python train.py --n_layer=16 --vocab_size=2116 --norm_place="pre" --norm_eps=1e-05 --positions="learned" --bias="qkv" --parallel_block=false --init_std_qkv=0.0149 --optimizer="adamw" --grad_clip=2.0 --decay_shape="cos" --doc_mask=false --steps=8277
Each number is 200 + 40 x the weight over the matrix's rms, rounded and kept within 0 to 999. Layers, rows and columns count from 0.

# v: layer 11 attention value, 320x320, rms 0.0286, rows 260-287, columns 256-319
# o: layer 11 attention output (transposed), 320x320, rms 0.0703, rows 260-287, columns 256-319
# q: layer 11 attention query, 320x320, rms 0.0366, rows 288-312, columns 256-319
# k: layer 11 attention key, 320x320, rms 0.0338, rows 288-311, columns 256-319
v260,270,185,184,158,175,113,188,202,211,157,233,195,181,222,209,200,165,173,183,177,175,125,233,264,179,200,227,134,227,271,242,210,191,154,182,181,183,214,217,152,177,172,185,214,150,235,216,205,205,240,167,236,151,243,238,169,240,242,256,236,234,237,204,235
o260,209,252,163,208,147,222,184,200,233,176,180,215,169,185,232,173,224,224,249,194,211,156,225,184,241,189,206,217,200,172,258,174,127,286,242,211,223,185,171,218,255,264,186,219,282,187,112,172,223,224,176,126,239,242,262,195,164,215,194,187,202,166,221,217
v261,191,161,159,177,244,235,225,137,204,188,155,293,230,284,191,204,148,179,188,209,237,231,184,217,216,198,182,182,247,232,188,154,209,259,211,171,234,183,171,150,191,187,192,150,162,265,216,216,210,220,162,135,177,256,154,213,126,178,174,185,258,172,174,288
o261,157,209,164,176,244,246,169,229,219,197,251,224,149,141,292,143,198,196,263,211,217,208,240,173,227,197,263,191,168,205,197,175,229,204,223,235,168,213,223,166,193,202,252,264,224,247,199,160,132,171,230,213,218,200,194,236,178,262,227,175,115,221,230,182
v262,241,174,223,198,240,177,191,230,200,162,222,155,216,234,230,152,162,230,200,199,262,155,231,215,157,196,169,163,140,226,214,257,218,212,239,169,187,195,234,207,141,230,226,125,213,152,222,181,212,167,118,192,270,190,172,169,171,219,166,164,197,227,186,171
o262,189,230,195,225,133,215,144,113,212,185,282,184,224,188,170,204,248,181,206,120,255,238,161,203,201,201,177,201,246,173,110,193,155,209,159,208,228,175,196,193,187,200,192,225,273,204,144,232,151,172,187,161,186,171,149,227,220,199,164,207,269,178,219,226
v263,212,201,211,182,205,193,208,275,213,163,179,165,106,224,225,244,183,263,180,193,195,103,208,240,227,218,169,195,169,154,234,282,210,192,185,230,221,209,219,165,201,181,163,191,242,146,203,265,185,191,196,178,179,149,163,184,134,221,188,242,184,232,251,193
o263,219,150,181,154,143,174,218,139,181,207,202,191,229,199,148,172,248,180,191,136,192,249,106,235,196,266,178,239,235,151,252,222,204,127,241,166,253,207,191,249,283,187,167,194,210,243,185,194,199,163,188,226,190,204,199,186,207,190,190,195,177,209,236,174
v264,204,146,217,220,281,168,224,165,197,213,265,189,225,197,208,222,211,157,180,200,163,286,168,237,200,192,244,177,205,212,200,205,215,233,318,161,261,168,257,283,222,224,191,253,215,191,196,183,174,207,262,167,240,204,193,252,255,230,196,187,244,172,246,196
o264,191,180,189,172,169,180,200,215,120,141,206,218,233,163,233,257,139,204,231,289,177,220,241,164,210,166,180,163,155,247,142,228,177,188,129,176,182,158,176,241,150,230,237,190,202,216,221,182,200,203,145,259,223,217,198,196,222,160,220,249,256,190,122,195
v265,118,228,215,209,133,141,180,304,200,258,275,172,191,212,214,223,245,217,162,203,214,171,226,202,213,172,176,208,211,116,193,229,217,234,124,207,250,200,232,228,232,176,226,214,245,136,224,201,201,201,184,244,231,198,204,196,238,221,257,174,215,149,214,141
o265,225,223,280,172,143,159,111,157,193,231,169,199,195,253,157,262,128,221,239,198,204,226,234,213,178,168,203,180,186,212,197,232,162,206,169,162,170,240,222,191,223,245,183,152,161,277,187,238,257,224,143,190,144,178,203,153,202,222,102,217,195,194,129,208
v266,235,198,181,207,214,165,225,202,184,164,171,124,205,209,197,242,221,167,190,184,193,204,156,209,169,198,119,209,226,191,203,234,244,279,180,190,271,202,141,210,246,197,179,162,195,177,236,203,241,222,281,225,250,225,217,184,151,231,172,163,189,231,198,198
o266,184,126,195,167,200,207,227,238,142,205,155,223,200,202,202,185,232,181,190,290,127,276,185,235,211,235,207,190,160,247,145,254,211,215,190,191,198,135,186,197,118,190,259,223,168,184,247,217,149,182,182,213,202,162,197,229,178,163,224,229,189,177,176,209
v267,237,266,202,219,198,178,170,216,187,201,185,159,194,207,203,232,205,228,185,212,212,188,227,267,138,192,145,199,167,233,219,264,159,223,128,174,147,188,234,179,267,203,195,195,207,140,167,253,184,234,209,196,182,201,165,127,211,180,205,236,251,202,223,170
o267,189,196,194,161,131,169,192,180,269,213,211,159,232,228,105,183,240,152,245,160,181,209,171,213,191,232,169,179,238,192,193,170,258,234,244,184,206,192,204,243,136,211,191,127,194,218,267,249,244,225,214,198,175,181,230,176,225,217,188,207,187,186,163,249
v268,231,215,216,236,129,186,188,192,214,236,172,214,141,171,217,191,263,231,208,180,215,111,161,229,170,214,252,230,226,238,187,205,152,161,272,179,131,206,230,211,223,238,198,205,265,168,204,190,200,203,178,254,232,255,253,180,190,181,147,194,136,193,267,267
o268,220,191,197,227,201,152,257,185,105,195,197,191,242,168,188,128,171,192,228,185,188,219,199,211,218,207,123,178,206,167,229,186,202,186,159,195,234,215,184,184,200,267,180,209,203,196,176,184,235,216,212,210,232,198,202,276,230,191,251,237,259,192,158,214
v269,178,249,202,157,258,196,191,165,195,159,180,173,232,198,214,208,223,193,232,197,153,153,217,176,183,194,211,202,178,146,227,177,189,181,190,184,326,228,247,165,191,192,165,237,200,169,149,120,162,152,174,129,203,214,188,237,124,230,176,165,158,179,205,140
o269,205,183,174,265,212,170,134,204,277,227,189,206,208,176,238,189,248,264,201,264,220,196,234,256,220,186,240,191,202,223,263,177,255,225,220,266,178,199,200,144,240,139,180,167,187,154,184,176,186,212,220,254,184,180,205,159,186,267,201,148,253,233,224,221
v270,157,138,169,283,185,190,198,157,185,155,175,240,266,161,215,190,168,212,176,196,250,107,152,244,230,188,204,180,208,192,176,130,174,239,218,202,208,178,176,155,291,191,172,241,248,112,264,246,195,184,179,154,257,189,157,213,157,268,257,207,178,232,205,249
o270,234,157,218,204,157,207,157,220,220,246,249,206,157,215,121,195,262,196,210,273,199,202,183,163,137,177,165,273,199,216,240,274,245,204,173,200,156,248,203,208,193,239,230,200,186,162,228,181,168,164,223,208,219,213,150,212,210,146,177,128,222,198,190,188
v271,171,268,226,207,185,169,195,215,190,202,175,216,206,163,164,181,242,169,201,174,157,180,194,245,227,173,213,192,176,198,192,188,216,205,135,213,234,248,159,211,209,154,198,163,202,145,220,238,256,233,157,169,182,185,168,208,224,242,227,207,184,218,209,177
o271,275,205,211,156,222,202,230,148,157,212,233,169,166,250,148,233,201,233,165,288,235,171,197,204,167,157,224,211,230,196,241,215,270,209,255,201,203,213,252,194,239,177,157,203,219,186,209,195,188,202,212,154,128,223,179,183,178,181,196,174,143,201,198,205
v272,176,221,187,172,219,196,184,213,209,259,205,232,219,187,214,167,171,166,229,196,197,191,236,160,175,203,183,212,151,304,180,175,134,209,242,216,196,238,183,178,244,194,178,211,194,244,199,212,187,212,176,264,181,163,178,184,162,178,208,147,284,214,148,261
o272,173,206,174,194,289,196,220,196,234,209,162,220,155,183,180,162,209,231,166,163,211,209,205,171,143,203,194,182,234,217,245,185,216,173,221,238,178,133,203,260,192,216,195,130,214,225,238,227,197,219,211,194,166,261,202,250,201,208,188,205,198,219,237,191
v273,189,134,197,159,193,273,226,154,174,148,151,223,208,181,217,182,207,129,202,198,201,175,222,160,200,198,173,172,179,181,218,136,154,217,186,201,212,191,225,219,221,173,230,179,194,241,233,212,192,219,152,247,158,242,181,207,256,147,228,202,187,182,185,192
o273,188,215,233,213,255,227,165,215,339,214,228,234,151,256,224,218,184,224,211,282,185,118,223,176,203,167,234,195,219,200,230,229,287,181,201,193,192,207,168,172,204,146,174,264,199,150,266,180,231,231,257,178,193,187,185,223,165,148,179,213,189,191,203,175
v274,232,270,213,153,190,198,213,192,206,243,151,209,183,193,208,200,176,232,218,185,209,262,196,171,219,210,178,185,168,163,208,158,205,134,219,165,263,189,198,165,163,163,208,254,137,221,165,152,214,240,168,163,191,212,209,173,207,127,216,194,191,183,210,148
o274,221,203,210,242,228,150,169,181,228,161,232,222,199,202,203,188,247,226,216,206,211,153,230,211,216,216,233,224,241,140,231,159,252,182,257,225,158,250,280,243,227,164,179,123,259,171,144,242,172,183,206,185,186,200,164,195,206,253,205,229,222,250,226,168
v275,172,136,201,242,187,223,185,209,193,172,189,275,240,230,228,225,192,188,192,190,233,134,208,220,202,198,178,194,218,218,206,193,220,214,171,190,138,191,207,159,173,180,214,172,176,157,216,181,171,202,127,239,211,145,192,154,201,187,202,215,243,210,188,248
o275,255,229,190,167,210,254,179,245,278,206,220,185,132,169,169,156,210,230,210,186,188,186,152,152,206,187,183,190,182,193,156,235,228,140,211,205,216,191,190,228,213,194,187,207,208,208,252,236,228,140,291,183,167,252,168,239,221,209,160,152,219,213,239,166
v276,232,145,203,151,168,211,222,298,220,206,213,176,177,158,194,184,118,172,192,202,257,258,130,101,236,183,208,192,267,196,226,208,199,255,191,183,177,190,224,205,176,177,193,265,160,264,223,153,204,237,212,164,192,220,220,193,171,231,176,248,223,219,147,214
o276,159,221,223,239,233,222,242,190,188,207,103,229,169,283,225,212,247,227,235,206,170,142,160,169,207,241,229,254,100,266,241,166,242,187,235,201,178,204,142,201,272,181,153,143,145,156,222,187,241,192,171,207,211,218,220,203,181,230,192,149,151,233,204,211
v277,144,189,193,188,216,161,204,205,199,171,253,163,210,192,214,198,98,236,209,222,165,195,132,219,208,197,249,188,317,188,187,261,192,225,160,222,222,219,192,237,249,210,132,144,277,230,262,252,174,193,245,205,175,202,176,195,156,265,198,251,240,242,135,133
o277,280,167,133,160,227,201,182,236,197,165,140,204,185,185,194,206,238,167,228,229,250,212,159,186,213,202,157,228,160,235,184,166,197,173,144,233,231,188,170,153,235,202,301,185,192,201,222,144,189,229,187,213,245,235,206,173,228,170,183,229,226,219,209,220
v278,234,230,184,193,153,200,209,148,201,203,253,131,113,206,177,205,197,131,195,214,240,180,169,142,221,210,235,233,209,205,171,157,204,213,238,216,111,166,202,223,135,226,198,237,173,161,194,133,171,217,185,248,161,253,194,197,138,222,173,171,266,276,130,135
o278,171,161,276,179,213,196,191,229,250,175,181,182,267,148,203,236,193,218,172,138,209,193,133,144,208,221,143,148,257,175,249,218,157,170,165,203,223,168,171,215,213,170,138,204,176,207,198,233,226,187,137,206,185,122,246,212,218,164,207,292,123,180,176,239
v279,210,135,200,143,151,231,214,250,194,179,250,206,213,231,224,188,238,165,181,217,225,241,130,171,167,179,154,176,166,215,219,209,208,188,166,191,121,155,124,220,194,207,228,223,196,268,242,206,190,175,234,175,207,154,210,181,182,192,178,188,228,211,214,202
o279,168,207,219,144,200,235,204,239,148,212,174,180,162,195,198,174,202,172,195,209,161,194,207,183,213,244,201,239,226,134,138,276,192,221,223,184,213,201,181,206,139,218,228,181,216,207,169,267,178,122,175,164,192,162,221,192,227,145,188,151,205,199,209,208
v280,218,138,257,232,254,173,197,229,196,172,154,209,258,198,203,169,168,128,148,207,144,163,233,250,226,190,191,203,217,174,228,221,203,204,209,237,272,224,201,215,203,200,164,196,231,197,145,231,199,203,143,187,124,171,215,201,243,257,295,242,191,173,234,203
o280,206,218,147,221,216,200,220,199,257,159,179,157,187,203,222,242,187,204,208,249,223,172,231,224,172,194,250,214,185,217,191,161,221,189,218,195,153,193,189,219,252,183,223,214,217,157,238,185,169,169,251,217,244,254,167,204,163,158,212,157,235,170,256,175
v281,193,148,231,253,150,209,175,208,165,192,214,200,218,173,201,169,200,156,176,183,208,142,155,266,171,184,168,136,179,244,204,199,176,191,211,197,117,165,146,156,208,190,195,176,231,159,285,248,262,203,172,213,157,161,166,166,186,249,246,201,268,255,216,267
o281,195,190,184,169,161,227,233,225,220,212,182,176,176,202,180,204,224,228,210,166,233,202,192,129,220,205,197,225,246,192,249,180,243,213,277,183,177,229,230,185,170,240,207,196,238,209,190,225,175,209,243,162,248,223,196,222,183,164,179,175,179,204,222,204
v282,121,259,234,246,187,190,182,243,194,202,175,247,201,197,177,230,201,207,231,193,155,192,217,162,216,208,238,219,221,185,200,192,252,181,119,227,241,227,160,233,224,178,234,221,110,239,150,204,240,201,185,238,157,149,222,220,229,223,263,178,243,214,162,236
o282,277,194,259,158,224,186,182,164,178,291,191,155,185,209,160,227,224,197,258,202,214,123,231,222,129,169,188,193,184,170,241,192,211,266,251,179,225,208,191,199,236,198,182,179,140,265,207,158,274,228,203,215,202,256,238,208,153,197,160,157,146,183,189,192
v283,199,221,177,193,208,180,194,180,211,200,191,232,213,216,228,200,226,263,207,200,185,240,165,221,190,196,228,204,235,246,207,214,156,241,233,106,179,205,247,220,145,177,204,191,206,276,140,124,178,234,169,206,155,182,240,188,125,228,204,240,135,127,198,187
o283,217,200,177,235,261,191,195,220,197,203,197,220,129,237,279,198,252,244,227,202,154,193,208,147,235,205,192,157,207,214,164,171,202,186,280,219,215,182,200,169,193,196,238,247,160,178,197,217,213,210,236,167,208,229,190,229,233,278,239,203,222,264,175,180
v284,273,243,164,171,181,157,202,230,194,196,193,204,185,171,245,169,209,233,252,200,220,184,161,159,173,179,157,127,230,228,240,175,149,259,178,186,185,226,181,189,268,198,192,212,234,208,241,238,237,236,223,183,187,236,208,158,191,193,240,233,134,245,192,183
o284,218,187,196,201,193,248,187,197,217,188,214,147,150,223,147,196,202,214,189,165,194,184,161,208,254,188,218,252,188,183,178,226,259,229,230,183,158,237,174,198,241,224,189,215,138,185,262,204,182,247,273,167,243,201,180,205,230,220,256,179,209,183,222,243
v285,164,230,196,180,191,212,203,238,190,194,169,250,221,235,137,157,194,256,250,141,188,210,170,201,174,200,202,160,209,238,206,180,185,218,146,162,177,221,200,182,208,182,239,159,132,262,235,217,217,260,124,244,178,205,205,205,223,171,216,182,189,226,175,250
o285,230,231,215,243,230,207,226,134,223,225,218,214,98,212,244,208,237,257,196,218,217,165,216,177,255,163,186,192,175,160,225,208,243,230,291,225,209,212,187,217,260,218,165,260,207,203,214,160,206,226,246,127,206,199,226,209,159,215,154,203,176,188,191,282
v286,189,233,194,151,181,195,188,217,182,192,132,287,206,224,152,151,232,251,226,172,135,310,187,195,176,189,202,249,141,210,207,168,166,156,134,257,262,241,264,187,210,207,209,167,194,270,206,192,191,236,153,136,179,212,160,273,211,233,246,227,197,206,213,233
o286,255,168,220,257,222,216,151,174,157,206,238,196,162,187,252,250,200,251,153,266,225,174,208,241,203,154,208,180,233,172,216,218,211,199,220,201,171,224,197,224,251,178,167,214,169,208,236,149,225,166,264,169,250,245,268,190,120,220,186,218,220,192,237,207
v287,151,283,216,155,128,228,198,185,206,206,211,173,210,181,130,193,182,172,219,182,278,281,202,265,214,218,207,224,148,146,200,237,227,178,209,181,180,227,143,194,212,225,219,102,245,179,190,214,233,199,211,267,315,263,164,208,181,160,157,171,164,215,203,152
o287,192,148,166,176,209,221,221,175,168,171,252,235,235,153,257,201,170,183,162,208,197,250,241,202,195,204,179,182,183,157,188,208,192,157,204,172,261,224,254,109,180,128,263,239,169,234,154,252,113,163,210,199,184,208,167,211,215,179,207,191,221,208,209,259
q288,279,201,139,325,148,276,233,156,147,161,213,240,232,243,187,169,299,229,192,225,211,181,184,194,218,186,142,177,251,199,218,165,221,199,213,185,231,167,301,192,170,231,228,194,194,152,57,201,126,216,206,274,223,231,275,152,124,207,227,228,217,163,198,208
k288,249,238,152,214,196,220,351,181,167,177,203,207,247,141,262,211,267,201,247,410,168,202,220,174,174,153,252,179,256,177,270,183,206,212,197,156,214,217,193,211,182,204,196,178,230,211,207,204,198,238,185,172,188,247,235,260,184,192,199,204,192,188,213,220
q289,154,214,279,218,149,134,220,202,156,203,198,204,133,178,218,179,209,159,231,158,206,190,271,230,206,199,267,234,218,185,174,174,222,206,203,197,255,235,244,185,253,243,216,203,244,221,197,234,230,196,244,195,180,203,252,207,245,232,227,183,153,186,213,187
k289,158,146,185,180,255,237,352,207,209,210,277,184,246,191,207,165,199,203,187,228,193,205,193,192,208,149,259,243,249,197,234,193,177,220,248,242,167,204,236,239,178,252,195,204,215,211,165,179,248,188,218,163,156,162,221,163,221,196,185,178,254,168,124,181
q290,184,201,268,134,219,117,156,257,211,191,287,118,196,138,256,193,169,157,219,239,193,195,221,160,182,206,300,166,211,211,133,226,257,190,258,202,235,223,153,304,353,170,196,199,263,244,281,196,233,207,232,154,183,185,242,201,251,243,209,185,162,193,214,276
k290,200,196,306,186,257,170,33,207,195,231,251,200,178,279,166,234,103,191,162,83,231,178,223,188,209,219,216,154,196,229,160,250,238,171,186,216,217,233,212,241,193,220,212,202,216,200,205,203,251,134,202,261,122,170,178,131,225,231,248,216,215,260,187,236
q291,164,176,198,214,229,154,197,229,240,211,159,130,203,175,155,224,195,193,225,252,120,270,223,215,192,199,263,150,175,233,214,232,200,172,241,245,188,261,171,140,247,161,134,193,204,254,228,192,251,118,248,178,149,298,164,221,182,249,216,168,167,186,166,208
k291,157,171,206,195,196,179,32,190,230,170,181,182,164,234,141,180,148,252,188,40,204,151,193,200,190,221,179,156,185,205,133,229,183,129,204,226,219,185,198,155,221,158,232,161,148,263,229,186,201,164,184,216,176,168,188,158,173,214,241,177,265,212,227,159
q292,252,192,173,224,232,203,159,184,195,200,157,184,317,218,211,198,251,222,211,207,136,256,214,146,150,167,155,183,225,187,251,233,158,169,289,189,181,209,219,160,186,182,197,194,225,240,160,192,195,218,206,237,217,308,232,225,158,171,241,225,227,166,238,201
k292,205,125,189,197,229,204,303,158,232,261,211,143,209,182,120,192,247,238,194,236,166,218,195,201,244,140,225,185,208,200,253,191,167,188,265,177,174,241,242,173,200,170,244,170,187,223,236,191,190,205,181,179,269,214,153,219,170,223,154,188,231,117,212,220
q293,164,169,223,202,120,205,241,206,189,157,151,207,174,156,191,122,245,202,212,156,240,208,224,210,242,226,134,191,194,183,172,162,274,146,236,183,201,217,247,174,203,171,221,200,198,219,115,290,207,256,185,221,199,205,188,116,156,194,224,202,173,232,264,227
k293,214,246,167,184,203,186,335,239,145,168,262,126,249,124,232,206,267,126,266,322,179,211,222,156,198,119,226,185,250,219,275,201,232,224,225,232,253,203,153,277,210,223,102,219,163,222,168,184,215,252,234,160,157,234,242,215,179,198,220,194,204,187,190,198
q294,193,190,116,182,177,181,212,206,155,143,162,262,241,210,157,143,170,163,201,160,214,209,207,186,214,164,164,179,190,218,180,220,170,145,160,180,167,166,235,160,174,284,214,158,155,226,149,156,166,262,162,207,215,188,138,191,204,177,183,214,211,142,229,200
k294,216,198,185,203,181,186,384,186,223,212,188,198,208,192,209,218,272,211,237,310,189,208,213,214,203,183,210,201,173,204,267,237,188,165,232,194,234,217,158,179,170,169,143,210,199,229,207,216,198,220,200,193,241,168,233,211,179,210,177,224,211,219,171,218
q295,291,202,227,270,122,318,268,156,188,169,182,167,205,209,121,224,182,173,192,202,221,145,157,173,247,214,88,179,175,224,202,181,170,138,121,187,185,187,233,196,158,216,270,154,93,261,147,227,176,182,185,136,257,151,172,200,121,158,152,203,166,230,239,113
k295,198,160,199,225,163,204,312,146,213,171,196,225,177,136,229,229,195,210,232,276,180,188,214,235,130,171,165,160,176,271,259,146,176,211,195,159,232,204,196,157,219,236,115,161,246,162,199,199,141,257,153,182,223,179,185,229,210,157,163,161,188,181,224,142
q296,296,268,148,180,172,242,182,149,236,273,204,208,224,159,190,227,192,197,154,242,141,260,204,188,181,213,129,210,157,223,239,200,122,203,183,187,221,192,179,168,216,206,227,189,188,208,242,183,159,194,214,191,214,283,241,199,142,160,193,219,154,245,198,195
k296,174,200,160,257,124,187,81,178,225,204,103,207,183,156,126,207,200,196,120,159,180,257,240,239,204,224,135,213,181,178,108,174,238,218,233,192,225,160,131,139,214,137,244,166,229,194,194,191,171,210,185,204,182,298,163,266,241,194,198,142,209,184,163,187
q297,250,222,167,189,232,210,135,220,179,213,311,200,181,265,181,232,195,177,134,239,175,224,195,136,169,162,253,159,179,244,240,179,175,197,236,229,192,271,133,217,204,195,154,196,170,182,244,131,168,210,147,235,156,255,241,234,196,230,220,197,252,186,143,307
k297,247,179,199,175,202,163,96,234,221,214,203,216,182,284,178,189,159,230,169,114,260,210,218,206,181,248,195,131,164,152,112,250,195,146,175,215,228,166,240,170,188,108,263,184,209,205,194,228,203,193,164,240,229,199,227,223,215,211,207,203,176,196,257,234
q298,185,204,144,256,168,121,203,186,194,231,194,239,194,195,212,136,180,209,229,197,198,260,197,217,192,192,113,139,189,254,194,187,232,209,246,143,225,243,246,143,180,184,174,199,162,199,117,234,181,258,161,248,152,178,171,133,172,172,209,241,113,204,232,239
k298,192,192,177,188,157,214,328,178,185,173,218,162,247,160,204,212,292,213,235,303,171,199,225,200,252,119,225,237,196,204,246,207,154,198,230,243,250,232,177,199,206,182,144,170,223,215,165,199,193,226,210,169,200,238,217,192,134,212,207,214,192,168,183,204
q299,252,227,212,165,171,67,162,253,254,201,298,146,228,204,251,255,223,197,113,197,163,298,175,227,179,254,207,189,156,250,173,217,235,220,295,229,240,168,217,239,267,128,257,245,275,207,300,243,203,206,228,175,202,237,194,231,201,263,220,213,154,194,262,177
k299,225,198,232,220,219,238,14,169,183,209,170,192,115,291,182,186,231,206,137,88,170,224,247,137,226,164,179,200,206,209,160,181,163,203,209,164,218,224,188,204,165,160,189,191,198,208,197,204,245,187,185,229,215,314,210,200,213,222,190,222,179,217,152,243
q300,269,205,170,275,170,201,228,182,188,161,147,202,241,232,163,150,234,258,200,213,169,179,233,217,251,214,143,178,258,282,161,282,254,178,163,216,162,206,272,168,243,204,230,198,185,216,82,147,212,218,215,211,247,184,279,180,146,270,211,249,262,248,261,140
k300,231,225,165,229,197,190,321,134,177,148,196,246,230,217,193,155,275,209,219,250,173,224,228,219,207,182,222,200,234,211,252,210,154,196,172,180,230,230,186,247,218,195,170,137,197,227,180,197,224,222,171,167,270,216,216,159,174,212,164,238,238,193,215,197
q301,213,190,162,205,247,241,156,259,164,135,164,203,169,198,192,173,180,147,229,238,219,242,199,148,206,179,210,157,209,201,223,205,209,198,220,233,199,235,134,220,194,188,163,222,103,254,225,132,206,220,158,205,167,219,137,203,186,192,233,187,192,199,183,273
k301,209,244,192,173,179,162,43,227,188,161,202,202,177,226,192,236,165,178,190,162,265,162,193,198,187,249,217,156,122,191,132,217,264,162,222,227,212,184,215,209,207,163,206,251,182,251,212,196,179,196,192,218,183,174,159,156,241,200,265,194,198,261,257,206
q302,253,210,207,233,174,190,228,186,136,236,277,270,223,300,211,226,255,212,175,198,241,163,133,214,214,184,167,201,207,200,209,181,235,210,250,184,212,203,264,221,190,233,187,193,218,147,143,199,126,225,151,263,176,182,258,124,263,215,180,164,228,175,196,216
k302,170,175,194,191,191,214,420,224,184,240,186,172,225,165,212,202,279,218,240,327,209,223,205,211,213,143,259,223,209,174,272,190,169,246,211,200,230,206,208,176,184,252,194,202,242,199,202,192,204,208,214,194,209,243,249,219,192,184,150,203,181,175,181,229
q303,209,210,253,232,220,197,188,222,175,222,259,168,262,142,280,206,187,260,176,163,153,164,183,170,166,174,232,174,237,197,191,177,223,248,226,191,204,229,190,220,242,224,209,195,191,157,210,241,157,209,163,228,190,178,235,217,205,212,211,177,273,197,154,259
k303,170,153,240,161,255,221,351,208,200,235,265,186,218,173,216,219,222,222,202,252,194,237,184,232,210,130,284,219,165,163,242,214,145,225,210,219,207,235,205,197,210,239,199,169,234,196,159,218,205,174,216,222,233,194,213,167,178,190,150,236,209,153,166,233
q304,211,246,130,154,218,220,228,177,160,199,215,257,202,162,239,152,170,137,222,186,358,172,240,172,178,244,191,183,199,189,188,110,196,163,206,149,212,150,222,200,175,190,231,185,224,149,223,177,148,231,150,208,225,75,214,152,184,145,170,217,232,163,169,216
k304,201,231,201,173,180,206,361,221,168,212,231,216,223,156,305,203,303,169,200,351,184,221,172,196,233,184,242,219,177,175,209,193,228,220,166,258,222,222,172,250,212,249,167,205,221,219,189,201,183,219,209,191,172,192,175,186,212,155,174,203,208,217,190,275
q305,268,170,280,222,178,187,267,227,175,218,242,208,191,232,216,214,300,260,158,143,190,156,217,144,244,188,195,205,235,206,217,169,194,227,220,219,146,219,273,216,235,238,216,184,220,234,153,276,231,266,158,221,177,224,209,166,192,229,159,206,191,229,269,230
k305,205,154,195,157,194,203,359,176,223,188,241,169,243,154,194,174,249,231,215,262,214,213,231,193,183,139,280,221,216,206,229,182,167,230,239,188,226,194,215,238,206,245,163,193,247,182,172,194,205,216,185,172,202,184,183,179,195,237,128,226,175,124,170,203
q306,233,206,160,258,126,229,193,144,198,143,119,217,235,207,147,156,163,162,261,190,198,178,237,213,180,214,132,152,199,198,187,214,261,130,205,180,217,156,188,186,192,199,223,146,165,225,120,188,212,200,225,177,195,193,243,143,123,151,229,243,151,202,224,205
k306,173,246,138,288,173,175,294,171,179,197,161,198,251,114,231,198,204,180,223,317,162,241,207,246,203,164,212,178,224,231,248,177,248,170,203,158,240,203,188,205,210,212,96,192,172,225,146,188,170,217,166,182,188,205,212,214,192,209,251,213,225,238,218,169
q307,239,121,161,296,161,283,151,197,190,169,152,132,242,258,170,279,209,186,229,207,206,240,164,135,206,230,101,106,207,293,156,230,139,128,223,149,196,177,195,201,215,164,180,188,203,223,269,165,176,247,147,179,259,197,174,201,171,129,208,256,153,246,208,179
k307,264,165,235,340,215,235,221,188,144,131,227,170,189,268,183,251,246,141,135,216,223,221,269,202,211,134,146,132,172,250,295,232,158,216,238,167,222,224,201,205,244,133,306,203,202,191,265,158,220,224,135,234,210,242,225,172,201,228,287,234,218,207,242,271
q308,98,198,189,132,257,228,212,158,243,236,152,217,161,176,190,174,157,217,237,160,245,147,248,282,185,246,223,227,218,149,198,175,189,208,129,192,214,180,240,157,223,189,225,185,256,118,169,236,221,164,247,178,189,170,209,179,221,193,158,155,221,206,191,203
k308,203,297,170,235,165,174,56,246,178,163,184,220,226,205,213,153,168,160,283,193,209,199,172,168,194,253,225,215,233,195,184,226,270,219,139,227,175,182,165,210,203,190,233,191,164,214,164,175,214,202,210,197,155,230,244,205,193,193,256,233,128,254,176,171
q309,231,203,212,215,199,158,182,200,168,179,143,240,211,187,227,167,212,183,216,174,224,199,222,197,206,210,159,218,200,203,180,128,185,198,241,228,195,181,194,204,178,216,187,223,168,200,188,255,225,230,148,212,221,131,149,163,220,146,189,227,193,237,248,161
k309,239,204,181,186,166,226,310,217,188,159,216,172,227,208,237,195,258,200,218,302,184,197,190,175,234,147,226,233,200,189,242,177,213,214,204,224,199,190,229,267,196,215,118,212,195,185,193,185,189,234,209,171,259,205,185,171,189,176,178,173,174,182,220,222
q310,221,210,246,141,246,187,202,237,226,219,170,203,188,166,221,225,204,198,175,204,245,184,254,159,199,200,212,224,214,190,233,206,157,207,217,225,221,168,152,201,154,209,149,229,185,156,245,199,257,203,175,140,205,223,131,217,233,176,98,122,277,162,169,255
k310,175,173,197,203,168,202,43,233,191,196,167,196,164,209,159,193,140,198,193,155,236,193,166,190,173,256,142,189,222,186,106,234,214,176,143,186,182,169,225,182,185,238,235,200,183,226,175,217,183,212,216,244,202,182,152,212,199,229,238,188,212,195,240,175
q311,274,188,283,218,272,194,215,206,138,194,238,152,297,130,201,203,188,205,252,246,156,158,216,138,191,168,228,162,224,190,214,196,193,223,224,227,154,205,208,274,259,233,184,168,178,251,231,190,228,236,197,206,164,187,198,232,168,207,166,232,207,181,229,226
k311,195,150,211,149,248,185,333,192,275,248,252,193,228,151,193,222,204,288,198,199,174,193,199,206,175,172,244,186,168,212,205,186,188,169,225,160,217,218,202,252,223,200,162,149,277,168,193,212,203,163,173,224,208,144,161,179,168,203,136,193,240,179,232,217
q312,177,167,142,168,221,107,184,237,194,229,277,184,197,181,240,270,207,137,231,294,214,210,219,181,179,187,284,215,189,193,152,210,263,203,250,206,192,205,197,259,303,228,167,206,290,238,278,158,232,169,202,219,136,188,209,214,259,243,200,208,156,140,204,215